{"num_hidden_layers": 13, "norm": "layernorm", "norm_place": "pre", "tie_word_embeddings": false, "init": "orth", "init_std_up": 0.0654, "learning_rate": 0.00756, "lr_mult_o": 1.18, "beta1": 0.95, "train_tokens": 143100000}
Each number is 500 + 50 x the weight over its row's rms, rounded and kept within 0 to 999. Layers, rows and columns count from 0. Numbers have three digits each. The size before them is the row's rms in percent of the matrix's.

# layer 10 attention key, 96x96, rms 0.211, rows 82-95, columns 64-95
097:481467546517538427442526424462554517460488467501484495576476422459533542430476373481519582447489
106:512525568610608518557530520557541525477490532524499531534449514552470497515500487484530511510504
079:434551527472612475470504434488488470582559451569527520510407481452524469528513466536461625451455
148:408530425461445453493457523400506494465435511405481448477449451471431434498517417496464483564556
098:588464550532555508399581451476519410615452462472378482518571484551402519501527463594493494551487
100:441579578464445544485557490408536467576422467451499507573532515508472543459445424489450505438471
098:457455567513512551539473535472484624571543576515535465514568502438630513531509537550594497562526
119:475418529483443477465457484487495539527459453407469481529490542584477393372502454511521504529497
111:463534519495457579413520498592522484457530447535617511473500563515514541569442535553476492517554
098:466502456409545472458424485510453554496554469447488469422479563529508582485471405529466539494529
106:399434431393504438435513448482452601453570486417464512472492506487582477459475497349540456500468
105:467549465523486498511556568503421478509544580531470554432518479499524485516489493431492631403505
112:539511561535541642523508556583443517530483560447531484527515516514550549518419574549512454532467
094:470522584496614535570443499575538558501521501573437527472479461448544519495527554496478592567550
# layer 10 attention query, 96x96, rms 0.192, rows 83-95, columns 64-95
095:549493453415508546563456479556470463449495528591477539474445506562504578526498538469510506570453
125:544543567514570611513536538577526429536550500474562501567591493547581486555487503554534515531476
086:444488473354465465462408511434539430458493464409436525432521428496515418474553469359477439492488
110:583500438464488490477504558577531424568504521565550510538445456440473509471486539467538470486496
102:620502469519584580494478498463440489588486589578496395444486427449500481394475495500405437534524
108:517492674451558427540444564479533554539561465497506466541573485501502512532594557551516507556467
107:583490522503546430552566581504504444492444494512419497484481546476532585499454415578472549577489
112:503545524455502446444447412480448490477478393551436576361596559456466502546475500517478580461551
107:482456410559540478485486510545479533425627483417507515478442504560432504492467525369604557551420
119:470536532571515491566571545539465531413528483517483515451520485637492530621473532457428501501526
114:504572505439511583557500555483525583441517534598542537554595553518520500602499544572439536497506
096:604529538464469463393476469509502475495530576497482533452479524595434642484424473558549430519525
097:371522509439495527583469495465545563462491495531549501519459522503406522485506406441563524585451
# layer 10 attention value, 96x96, rms 0.301, rows 64-95, columns 64-95
108:452477539421540488539496489495454436476540540408439490511438510491384514497500448526522480478488
087:529527541559453432454550434629475492480415518501516403413493438481563557493514409500454430464588
105:521512483531468516427402527448459449504446551502506494571634431470537551512558522527492475483512
103:448461409475495466503463515450508548438513550506433494537496516525487523387429538426598449459493
104:551462481575483511461408564497594468461468439619550544516437538500507554413558571515459486432499
095:526500567477619467577524551580533428455525430586517529504540509534554471495530546490507565497569
118:490483518596481451573479463468418501443572495471427535434495505575536512475505394558567542422512
098:434433412375483505498599452501470472428530515437478483519423492444581479533571512563498570589407
107:554484490413515473523539559498507473440616539499452530506463484554554518513498511551509520497468
109:561497531541515535491613446497471554455404531534490553535536518503445539422550483485529452493489
112:491561427471516618499459573498557463544435425500564518535466526582541448427502512480448576458413
102:438423534569434594437411527546462488432479409565573495490580526560609592515490544527486525408627
094:509546554571487509476499439439489532503494534386462414572521442477523472538550566560515583500499
098:527500467462529417509507474411452371565532521506689483473516530512512510390503527456523480506518
106:430597495544535507621496472444578560551418615508518463532489458511517494486498488593483392523448
109:465379487529562493471435497464543533579474417501525584593507470544435488523516413434439554515404
102:461492428461445542502617483455476469483473536572488541522462518512563508435492588453503473435466
111:537551558534558402469442548513436552454546477532487515528547436436442471492519506594493490615490
097:495475606519441464458568510435516518493444464488396407555502553490551570525534471585410466465476
100:591484453518571492426547382553495496458632489550452502516466528418503518466534571509505490595539
106:539442396458511478530463564461596517452439556480544417493563469436580468452533445486557502508505
091:567508487557450441519487416524480529437554527613547535514445552421421472482494503564471609455557
105:495454452564498412504463498451564561576442489568520493552468590457547480506476558490513449557484
086:559546602408461517515408507451489522403527507554524478480545570598543514384483426527432417578435
103:473425552525487462551422499529473434545448541450594562449468516469393505476554531537450467444503
105:564605510471460442438436434545482404434435437459472525518532531508568539515493518571518479453590
118:580476484515467569575471512557476506451437487512517507506502472550599470567564486489423564389534
105:458498489594593476474460497519469495446441514514540540507488474511432427533450564428536550462464
106:475458481561493489416472498515487591584557438486424505470477459513522433485517489432559459524467
096:584493426428480484529480462458521447596519519456533495423442509542523464511515529512504531446462
089:508547531400489476501507518483556559401521461506467514543433497428390595518526474521560554498541
107:440552432452543483461540542507506556515506504531458606508507511493456514415498523399432535550498
# layer 10 attention output (transposed), 96x96, rms 0.311, rows 64-95, columns 64-95
108:391521558405617540421537476516583561401515592519459516468512567419504563426502525498488452545465
096:472456447635540484441484519506520528424420573543526460491474583571497563545555523428493504499549
103:549486435574386528359524543528558465549451545534436430477597420485471436555516482454488478436479
102:440604414534554622518571565435523461455527456476478496605439494395448568440471438478514471546601
104:612511531517531573563565468541542469521486501544512457457468497523531607443563502545540477455452
097:451614511563482514484510432532479410496514404486515501599586479557540539477524572458504558578574
111:346462504538555434587481508580387457497463510414443513506524584459476531458468464502503496533444
102:431523628493548435499485463408542509563535521384454441498511494518548534545542478484621465455523
097:449496509455495503569477424456444508485491478413524405433549583458450546474404536516537567487505
105:580482470521597485454490541409444500433451499573511464521636541561533472448456651480537477395483
103:495514474553562463571464465514567420552496479540508501493408434545404510467510489509510550417570
108:523460500490492498523462526562540490491502416588614551450469533455532617471470470506542464526521
099:578525541519521509532543453465504481466495515506400451515551499487499525541398426563504466523606
095:577503501508506488423425513460580532477477498457466543506527451388537493505520467588605498471591
109:438523511501398520494462471469548528450454620454472433516387528621561489419419435534502415553371
107:509451564501579494540492579541465468538509516521536535556490541517445458506455484457500619444480
102:585530531509393558560415474478511508477497495524425565483500530502411554450594465460467466414463
109:445531496458594459434586541479473461493526414478470446517600515502497431620525469466437550506392
109:496462521423475449375500409559446457517469451584579375474461522489500552439524485587497456526417
095:607456546474507517433502522397482580472489416498493449531560508493461476412542642434533474462524
103:480604489553472484384532521520467569568517503446562559441471361445520583546544478488541502535426
098:539502465483444381533546415477470477524440428476482409540516583450484557521524444474488437534408
100:497556485473489539466476592532589477540492522543586487565384470509564569475499517564526488533505
091:531573614511418539505488541580485562477473548491488497492483541478458501512544512571536528510502
106:517472543438572501530440459455502440583509666572476482531507504461539469582520569525446487533478
103:454534522522450424494519444507471453538499467565509433471612461574569449498491520542500455506538
118:513504453476470527457548476597401586552476503487532484450473508580500556434548499479546505426571
112:512424474601661429613536473478506524510434473529408565516474433487536565534481508452490544434443
106:521431550511623524461463514580518485588509436483506584516503538440496477436506482442606626590364
096:544440465486451414489578541407571443546420488504491491447384566604526566451538451424470468452520
099:494477545467537460550488553443399467522495488541545545439526400431470495516535528518506507496520
108:493456569564438585550576521472486501505496499527518517501584484387474547460568532499453419491494
# layer 10 MLP gate, 256x96, rms 0.275, rows 0-33, columns 64-95
107:469484448501547550505472543489533533542486440474459415525507476544469606534446554545454522560580
100:496521461557562474470419465498508474472620446467473450561529408484516577543539533546398574507462
098:479425499401628540540505461518433457549493490493417478478470491551541450539502602543439422594535
104:510559496410444557457520437500475505591509542537532469509557491571615524516502555472544454401472
097:459533485558543481522498465530484447468488546552466499459503516565601571454511450518477431501444
101:580451493539543575519482548582510558527413509541500454392471578500574504548519518529460525483549
098:533458349543450456451442491455442541451559516552504541553463550523465563554512444565492525467492
105:516479487535580477489467452486506505469596438428502426416455456395493529483433468458476469469490
105:544431469525570494495500504632556417462570584576501466442576532499583498602527543519437484580521
093:634446631497504576432501487409458499533518571438544475616460534518521496520486570461557457526364
108:599493561500525560516461482484463591605435574571475474485629459561434494426540472619567486477509
097:456411341517468562593525540471459442562464453490551505379520521495495489386513489524549568438446
104:524421431428524502514548406466435505479475425538554471424497451587500475517476462575412553485510
097:495510557483503408491502389444440555478466473561370487470547502519521574593477561508574493622535
100:583483595470494495559481489508467467465360529595544514528541537501532485464503537584488464509416
106:552474414537473561508563497465531495523549463444498458536494525436473492572455441533522365510496
095:444430496477452533426513513492428468455626518458592499513374461578461533518543539500565540519521
101:522516516468522463437498495529437548457440466514601485456427483534478528540514552502560554507555
092:557486496573502492536560515504441493519515473468512518477537546508510548559519430465493495569627
097:540593473499518503498508564525411515567572528470394567463451491439521595443459509580469460454497
107:486435525520516552450436565537563471574501526511538378506427543512515514480442439456406479488511
099:434470481533504449517543535583495564524464554552473439423456512521426579457410517539515484566487
095:456478481513552489487532512518500526502518551571415440570478458500520460472471444566496545417420
097:543506530488461541492508474561432480494571566504524562519415477450495610553424515494407503548472
098:511484569493528492603472492530496396491614479545547513565557436491464485465449519556498461435416
091:508509516571611527476519476464477508504528516554522545578464515483479472484543572519449448516463
095:501583493454548450455500487470534424454454540548548525437548452469524520532376477486445506530553
102:448465536547549512506530552391490461524525425451447398571576423489477510432447492513422524481523
093:496553498481553407468454466452470457500467539537458595556590469477506511516483591570565458499513
098:516502489523501505369538595612488512540450537566560605479477488406634559521489464425500416488530
106:492418463461460498514481487533476528476505488467588501511440498512567534483536439442469440526556
090:555509455494511459498439514553481437441524503466512486552476407565511516490494503509492460518567
107:546447562468509461432481440451506521505503573500477489464486483411584468499468621494501458586394
093:445493555454500460523482457621547426537474510512527544441465514614527603485398518541458462544550
# layer 10 MLP up, 256x96, rms 0.281, rows 0-33, columns 64-95
105:539540553474539519504458501507561584463560490498563491512504566463576613513547522450486524524600
097:623449483530519420414448539423469535502528533461518536534517399563501485516526543530523502497492
096:511508498397490493477508527436426403550454453501503468523472570521487435539385494472535468557470
109:452439492514558486544413483513513452452530424496439480555464475551588476544467583461530496546557
105:497492458534566476638463499603432528539553505502588475499546482510545571529497477487538526529455
098:495506462549585497502510550455526486483435457474541484466590484395477363395473567457496503487521
101:437524486564557490455601514408466511511482493523491525526538560511566461491570420439394538503517
101:491432468502467553477446511509482496491530583523464613392451535499519445564505583486485416477541
098:444508454489531523498480502477515506532476454481454473535510533524475497463404522519434450484498
095:510479481495494522373502508487457482552509492460529358561503481489478450552469544582528611439460
100:475528528391495456472429440524475462555536485516491505506469477502526446456539534513522495512436
099:461472429494466499480545489468529563479528542499533483478575486509470476422536582467540580522515
102:506477357491492491465562470443433479457554530551555460503497510532550511397515479593532524428449
100:509508419448538619466469436503585441468487475562448493437381513504506461485436500459520572487482
096:532533486450454459536483483472475503550463545619535485531540408380412452445511518487545475508470
114:430466405449453464523506539466486440505556505476465424508421650528534434550544443442501519388518
101:450440436520451494544569510543561563454521515471443505481449561472516485548588539515553586501478
097:553497620469442466580501495546494526481469507502560541608517498503479572526480442399440503544370
092:518456512502489507439495409490541528503546532542458538466462504498472453477490487508543428479484
094:467472504448407508398509456441454395416411546472505435535559480493524544556587524432495554526541
104:499488460498439551507551505492502428511520469464451500491440534466496525528509555411542539561451
096:478562466448503472467493466493609468570492605541503524497551559418497558608395483545565514437501
099:509544573530513611474502469499453509484472349517483522418560557489496479479485531447575431490471
098:465503513380484586436520396430511529467522521508466436553548430451495456509531430416447469537426
092:574454568538536510542507436532507476504580506481501499435530436509519490429480498567462561487465
098:516499450480532516558484489578474467464485548581458571493508505424575516483518422536476559497494
097:470410518546566484474409539510531429520514472524538440510468605401510546446471481430528504461395
101:566544437529473404513527586564327503536356515528465511541487462484557581444534506515442477482433
097:537487535504460503482535501288513534438493505454456436437525450492552481458413475514470586468490
101:496533546500514464529506454459449511494563525549485516517543534583575548524600460464521543518433
102:521463490497443526542409489502584445477562475597499435527471546607486580500544512611509452538491
091:527546464457499489532447432481481435387470549438406597553485466555526508463511481573475314498508
098:471503487432505551471509526377617550522487564474535583474478527466472486503477418539515513550410
100:508459488442461371516477462552532513511598528511427517458488539508528514572495561540475583481525
# layer 10 MLP down (transposed), 256x96, rms 0.272, rows 0-32, columns 64-95
100:564614489448509483513503553455526468549537487539450570548416559582492449446521489459445528462420
099:491595507492453518529517394530462569454453399612496559606437465390486391485470498513511488470355
093:477524524437529484513520503515483556526485426519580453465546601501504467545529483506479625428444
107:509531467488490519416508483499523459443445473540420437485442359548613543593492498465515475368405
098:515549408429519550472560569456575502493575483460492505526522524536462506525402486466479562520546
099:450502565523492495481524514466553568511573573561475453517425438530558493577496504489403532604531
098:511462504528420465570555433499520452480496504511495471551440528510538538500556498546569520566540
096:580518559471512453470534569564584502507494493536554549503487546383522491504465506528464447533551
096:441578571443475436496576418471526534452487611530474430529450470502481535513545529439498470471540
109:578557502542531475450485520538541493562488467589504476481515484481580526438431379548524492446531
103:554463429491642498342434566534557494500437550470447555552497492521481552494523451493437457463436
104:531569492485447446618487483511554520467478521446458587459461512481440437527485410523582506574461
105:523568588520605493513554503502553466505437488482513546454580570499487583484538508520482448487547
100:476450518499497462520477508478468488483473506510549560499566433514436549394607655520533442541399
100:494517467587488558483384520535515455491575468467519549487512560458585496580492510461352548535519
106:440479602510463542405447505460466491452417514520475476557551435458549452463465517485537503552554
096:514493478519626568564475511437552475466478502400536478407568546487480572442411518426571502501554
103:394553530528576447512484495446530517516500556492501451555542454545484557487509464481517535534526
091:450451496544485493435541548504521428449579409485507553401496508466525535550426474445462603525495
090:459452519475484462554437513520349430383516490427533476586521504479434491471581593496619558614551
106:530564526442502467451434422477501501390446573506436508490517654561512484516559435499497477468510
098:597529491438579524580475474545450579470540572486561454561453497499517445499526500458508449496457
097:521448394407547555513453470573502543576530490445493559553468538485602544496554364479525586498566
095:408562492398465479505468481469463529573476510490498582554448507546456435485483416544613486563469
092:523405498473478510471509545458567566468467426516461503420472551399548542479501540551547488556572
100:585609575498420500541456518537456582386558572445520506484454549529488469508552428578487518540526
095:562505418505425510536490429531529526473486510516481513519604434456531476512506526458483509509479
097:543481510508500483482484565385540501588540519411481469441488513441481565538468409618533495522497
090:435494496507358498436552420590502506462521526572510441525496478444537485432521534572569506518434
101:453529468476538523418432524608436517498536582487510553506471412507553507563549552416537406498535
102:515443439493558383499529520518579527465526539549455541514531424502472379526581466493486540443426
099:487516488567311501666532547526546479518502460424512443548428550478459522445556584516510562516527
099:480569478561457572558470465521478498557522506555423486445501594461509464527578527577519481422587